config.yaml
hidden_size: 224
num_attention_heads: 3
norm: "layernorm"
bias: "all"
init_std_down: 0.00389
lr_head: 0.0102
warmup_steps: 200
Each number is 128 + 24 x the weight over its row's rms, rounded and kept within 0 to 255. Layers, rows and columns count from 0. The size above them is the row's rms in percent of the matrix's.

# layer 7 attention query, 192x224, rms 0.185, rows 0-6, columns 0-223
size [ 96  97 102  99  98  95  95]
[[ 77 128  99 139  97 125 104  93 112 145 150 150 140 150 114 133 120 153 170 108 167 132 151 111 131 170 132 117  96 120 114 132 154 146 143 147 134 181 117 117 142 132 166  90 123 126 105 130 186 138 179 103 173  97 150 122 119  94 156 122 107 133 110  95 151 131 129 135 129 100 114 169 123 142 130 163 111 107 154  95  97  77  97 135 101 107  90 135 118 107 109 176 141 148 117 133 145 151 108 122 121 143 129 137 146 146 118 138  73 135 118 195 114 110 105 115 125  91  88 123 132 118 151 132 116  82 157 115 116 106  99 127 108 163  93 150  87 139 107 108 156 107  28 151 145 100  86 126 103  99 119 128 131 127 153 100 153 118 145 127 116 127 116 133 118 101 108  87  96 140 130  99 102 124 137 138 115 137 115 147 122  97 162 139  78 125 131 107 149 138 141  80 171 157 116 118 123 124 106 131 147 137  92 152 122 150 115 131 144 159  97 119 137 163 114 139 133 109 127 134 120 134 162 120]
 [137 135 149  73 145  77  78 154 137 115 144 149 143 120 141 150  86 123 124 145 115 129  85 136 168 134 137 103 105 118 184 131  84 135  98 175 120 125 135 109 140 134 183 122 112 166 138  97 153 121 168 135 134  93 122 120 170 115  98  82 123 147 173 138 149 136 115 124  98 132 166 118 130 141 100  96 140 128 182  87 104 126 143 104 136 149 100 138 116 133 142 146 124 126 100 123 154 126  95 121 124 149 163  76 113  97 108 102  77 100 140 130 107 139 130 129 180  87 153 101 120  90 131 169 124 124 145 171 135 129 130 106 133 155 146 133  91 137 127 128 134 105 112 122 160 131 122 156 121 104 108 164 108 125 114 133 116 119  89 130 140 160 134 120 126 122 127 119 125  96 127 148 121 139 146 148 127 137 117 155 144 171 126 141 110 128 118 119 136 129  78  84 171 152 174 169 125 113  73 116 108 134 106 128 142 153 148 130 157 173 153  79 128 135 176 112 156 121 147 128  82 120 115 118]
 [140 148 141 123 113 142 109 157 108 114 112 105 143 116 151 139 172 146 133 155 139 100 120 143 155  89 162 104 122 132 112 116 144 123 151 155 139 136  81 100 120 100 123 148 131  96 120 152 130 112 130 137 131 130 163 114 143 168 165 119 122 156 124 116 133 140 130 119  94 126  74 148 147 119 135  91 131 166 144 131 138 108 146 174 115 125 130 159  95 111 118 120 105 172 202 139 129 101 125 156 110 122 102 108  97 123 187  82 102 109 124 157 164 137 114 128 147  79 158  98 116 163 105 154 170 156  99 123 140 155 105 139 131 120 119 156 135 161 118 133 119 130 127 127 130 130 135 176 124  67 104  92  93 175 125 110 124 135 145 123  94  99 109 110 126 129 133 175 140 155 133  90  87 116 127 133 137  74  92 112 163 118 130 128 148 127 120 114  83 165 125 148  87  90  98 156 125 151  99 139 125 161 141 116 151 121 143 120 113 132 113 141 111 159 168  87 127 141 186 105 130 100 107  83]
 [143 134 114 151 122 151 108 115 166 117 146 120  81  88 100 143 147 161  97 115  95 118 139 145 105 173  55 133 124 130 151 132 172 102 104 185 160 145 114 121 124 122  95 120 145  91  99 131 136  93 127 132 105  88 151 154 182 152 124  96 109 106 150 139 158  92 136 117 122 201 102 151 136 110  99 124 153 144 195 126 116  83  86 150 101 145 166 129 122 148 109 133  99 124 121 147 115 141 132 128 123 100 145 187  84 124 126 137 141 158 104 137 136 111 118  87 162 106 111 108 107  89  81  85 122 137 113 134 132 112 148 111 165 102 128 100 144 132 128 156 118 110  96 128 163 128 140 153  92 117 140 123 119 129  92 118 160 129 138 113 125 129  90  97 122 120 139 111 139 120 180  97 121 131  86 135 126  93 119 123 119  96 134 113 131 142 118 151 154  85 104 138 107 135 119 115 119 121 132 130 108  75 161 151 114 132 112 141 138 152 135 138 161 110 133 101 122 127 117 161 121 139 151  86]
 [124 141 111  90 117  96 116 125 108 127 135 165 132 134  85  94 151 113 138 165 111 162 101 174 131 153 120 124 121 133  98 133 115 147  84 143 131 102 119 111 141 129 129 113 149 154  92 148 145 119 174 155 131 107 117  76  92 152 111 142 126 117 123 114 153 140 143 100 113 133 143 111 131  94 159 152 122 121 157 133 109  68  90  97  96 158  96 116 101 122 156 130 136 149 162 117 127 148  92 146 122 115  42 163 110 101 137 104  98 117  94 111 153 121 138 138 103 180  70 111  90 157 166 116 138 151 116 118 135 117 175 155 181 132 118  91 158 125 147 111 112 109 124 107 131  81 157 132 144 140 135 125  91  77 141 120 120 139 171 137 121 141 112 126 108 106 124 108 138 154 110  97 128 140 149 117 140  72 130 138 134 128 122 139 117 164 123 128 110 156  80  66 134 123  98 124 105 155 116 149 155 138 112 145  98 151 155 118 151 120 138 119 117 172 131 131 110 126 110 156 148  99  96 109]
 [130 131 128 151 131 136 130  91 104 112 140 103 159 147 146 104 128  72 137 137 102 113 112 107  87  67  78 149 127 107 133 112 111 173 148 162 109 139 151 105  97 124 145 165  88 159  91 125 118 102 172 147 124 161 168 139 134 107  88 135 124 121 110  97  78 124 138  98 142 119 106 141  99 130 106 122 118 131 110 104 107 135 145 135 136 123 129 119 118 128 125 102 160 144 123 163 128 123 177 148 123 116 168 143 118 105 138 150 159 109 155 139 141 175 128  86 112 151 116 120 170 109 116 162  97 138 103 152 147 158 122 139 108 143 185 103 105 157 139 123  80 129 133 100 119 155 143  92 121 155 161 164 141 168 117 101 143 129 131 105 106 135 161 132 149  99 128 137 143 141 129 137 143 170 120 176 129 112 145 107 123 164 130 134 128  71 142  91 114  93 112 147 131 118  91 141 118 150 134 172 178  77  82 132 163 127 109 103  86 120 125 155 135  96 125 154 106 135 120 172 138 139 144 143]
 [117 112 114 124 132 111 149 106 128  99  89 129 135 108 125  82 117 119 117 137 123 137 145 142 162 113 150 145 123 133 121 118 114 114 109  83 108 101 124 144 130 119 100 126 133  98 129 146  86 179 111  92 118 143 106 133 105  73 146 129 106 169 125 155 122 114 135 121 134 113 120 117  99 147  82 111 147  78  96 114 111 138 130 157 112 119 117  77 126 182 101  96 107 105 127 107 112 120  78  89  87 170 168 133 154 120 147 142 113 130  86  87 119 156 116 113 105 108 105 101 123 133  79 137 157 116 123 103 166 113 133 147 169 140 116 114 134 137 135 107 107 161 150 143 138 104 154 112 106 134 156 137 106 154 148 158 104 104  95  95  95 131 106 164  94 100 116 124 116 147 150 131 122 110 122 125 102 120  85 155 129 188 118 167 157 144 152 165  78 148  67 113 145  97 121 131 152 209 146 117 110 115 123  79 169 116 127 110 130 123 122 132 134 115 165 132 135 113 108 126 121 145 119 100]]
# layer 7 attention key, 192x224, rms 0.181, rows 0-6, columns 0-223
size [ 98  90 101 100  99 100  94]
[[127  91 146 116 122 138 129 153 130 132 130 108 133 147 115 191 152 167 119  96 177 157 181 146 121 108 122 106 124 123 124 125 138 114 130 110 114 144 134 109 119 122 156 123 140 126 138 142 151 156 130 156 162 115 189  81 143 134 103 113 120 132  61  98 118 158 148 116 128 107 123 164 125 165 149 166 109 145 108 171 105 112 107 136 150 107 127 151  95 130 124 151 150 162 125 151 102 130 141 107 110 115  92 111 171 145 109 147 109 102 137 172 161 142 164 125 143  95 133 150 146 102 109 116 142 129 122 149 103 134 139 166  85 136  98 161  93 111 108 133 127 109  61 159 120 120  86 131 125 151 130 118 156 143  83 116 151 132 130 115 142 120 171 128 111  90  93  90 106 174 104 148 126 125 136 164 121 138 129 102 117 103 119 121 136 112 102 137 121 130 133 105 164  89  93 164 125 158  68 125 160 107  86 128 118 115 130 102 148 114 135 131 134 140 177 118  96 134 123  88 158 137 142  70]
 [143 182 136 222 131  80 179 121 104 144  90 147 119 126 128 138 159  87 155 122 132  92 133 159 111  83 137 116 129 115 143 128 136 169 107 158 118  89 121 147 117 139 108 170 146 136 130 139 105 132 146 150 157 137 148 120 145 134 143 101  90 138 110  70 148 129 114 111 141  93 105 140 178 131  94 147 154 139 112  79 147 128 130 116 111  99 117 115 108 127 116 110 133 131 114 137 136 139 110 101 183 112 120  71 138 136 111 142 140 117 156 139 181 163 127 111  89 141 114 109 128 129 169 121 148 111  94 179 114 169  90 105 143 165 113 166 109 134 135 106 105 124 130 157 152 111 157 137 163 113 140 144 105 151 136 127 106 136 110  78 137 126 116 148 172 122 129  98 153 129  96 110 147 118 142 163 115 179 130 116 111 111 135 119 150 113 110 118 110  82 130 146 128 130 118 139 132 144 149 145 100 141 115 130 133 145 125 135 108 130 137 134 127 124 138 139 125  93 152  50 124 161 170 150]
 [145 149 135 103 122 129 155 115 136 107 122 137 143 134 129  98 187 100 100 144 138 143 131 137 122 100 155 137 115 106 113 159 145  89 103 163 141 191 112 119 119 134 177 144 155  85 144 121 154 145 106 150 132 142 121 169 128 137 136 163 100 131 147 100 104 122  95 121  80  77 124  96 162 158 170 151 142  91 142 141 152 110 158 160 121 148 132 101 128  95  91 152  82  93 133 139 151 127 131 118 107 144 140  81 143 140  92 127 135 102 143 167 133 117  63 149  96  92 107 155 122 171 130 180 151 159 138 133 125 127 127 126 157 128 115 105 101 102  75 126 125 119 134 118 143 178 105 122 104 143 140 120 121 147 135 106 105 114 117 139 167 136  98 152 133 137 122 113 168 137 109  98 126 131 124 106 128 146  96 131 159 134 149 151 104 144  97 133 137 117  86 105 134 145 109 185 146 143 133 100 111 119 123 138 148 140 119 130 125 163 183 142 127 123 117 107 143  52 120 146 111 159 174 115]
 [167 119 113 142 125 130 156 127 114 148 131 151 132  72 127 109 100 129  87 143 107 150 130 157 150 181  66 169 120 148  98 137 115 103 105  86 140 132 112 150 104 113  87 171 139  88  99 128 131 133 157 130 103 144  91 100 160 140 125 131  93 104 121 135 164 152 144 120 117 113  99 182 136 122 140 109  95 140 134 123 168  92  91 136 147 150 143 137 135 161 166 109 128 129 154 169 105 148  97 175 139 100 103 141 105 166 111 135 144 125 130 141 140 113 140 123 169 124  96 183 148 151 158  98 149 132 133 153 149  76 171  96 116 115 141 103 124  90 125 148 135 128 128 101 144 105  95 147 118  69  96  76 134 148 143 138 129 160 154 145 101 123 123 125 129 146 137 112 105 134 138 121 151 138 144 150 123 157 170 135 110 140 145 141 133 133 100 156 127 157 145 115 115 131 137 139 107 130 134 144 118  92 123 113 117 116 108 152 131 133 142 146 153 103 127 179 131  68  79 143  67 135 143 147]
 [125  90 124 106 105 125 176 119 180 100 118 145 142  94 137 123 126 114 134 160 133  74 107 137  66 166 119 143  95 151 149 112 121 145  97  91 134 139 143 140 127 141 169 159 157 189 136 142 154 148  96 133 174  96 160 115 136 145 103  94 102  97 131 121 157 126 123 118  88  78 121  79 108 114 125 166 137  83 121 115 113  93 110 122  89 136 114 145  99 131 145 127 120 145  90 116 141  95  84 121 166 147 137 151 127 194  78 132 151 126 120 147 158 105 152 141 111 136 135 104 106 105 142 118  86 134 129 149 149 145 128 142 142 134 113  89  97 140 183 132 107  98 153 116 171 153 114 115 122 179 143 112 115  97 157 122 121 122 118 149 132 137 132 112 117  93 145 110 151 162 126 103 133 126 138 106 148 119 166 145 109 169 103 147 120 164  96 129 122 130 106 149 119 109  99 129 119 154 138 105 138 130 116 191 142 141 139 103 132 132 116 119 114 129 156 125 133  81 107  99 142 144 131  92]
 [156 121 138  99 120 114 124 108 113 137  93 103 122 101  93  81 153  96 175 114 130 154 144 116 113 136 136 145  94 111 108  90 151 177 178 158 125 118 108 142 153 110 157 123  93 125 116 151 116 107 155 150  94 134 112 122 138 126 110 128 186 120 174 135 103 147 146 113 158 126 105 154 149 136 108 126 166 125 111 151 115 141 132 107 116 148 123 109 117  89 170 134 141 123 129 117 175  74 151 115 129 121 144 132 161  90 136 127 113 142 123 148 124 162 117 145 111 144 111 117 110 156 131 158 132 115 136 150 129 165 106 154 140 117 179 123 136 160 152 172 163 117  77 122  65 129 111 129 166 115 132 169 151 141 146 133 115  77 134 124  81 139 164 147 122 114 139 138 110 129 156 174 110 173  93 164 175 172 146 109 127 149 156  75 108 137 114 104  94 118 115 150 131 123 114 163 128 139 118 123 114 126  68 122 143 143 131 131 152  97 139 145 155 118 120 170  95 128 114 172 116 155 121 122]
 [138 135 141 168 143 106 113 158 103 135 134  98 124 113 129 102 125  92 124 143 149 120 138 113 135 104 152 151 120  95 129  97 112 154 144 106 114 123 132 112 136 130 114  90 143 147 118 139 116 135 136  87 130 108 105 137 113  95 101 147 124 150 111 131 145 101 171 104 130 138 134 102 115 112 113 117 130 194  96 108 127 131 114 132  95 118 126 107 145 147 120 137 140 136 128 135 148 124 159 110 139 137 139 122 129 124 128 143 146 111 111 129 159 125 142 110 102 116  88 125 104 153  95 156 143 126  81 138 181 116 125 150 145 111 124 144  72 116 128 167  98 115 150 136 158 105  91 156 160 161 140 146 104  94 139 124 109  76  65 136 118 127  98 145  89 126 163 151 116 105 138 118 110 122 119 134 155 114 144 129 143 125  75 198 102 180 169 146  74 170 138 154 103 108  97 132 157 165 168 143 105 104 171 106 151 136  96 139 148 118 127 166 148 150 202 139 126 139 129 211 135 107 129 116]]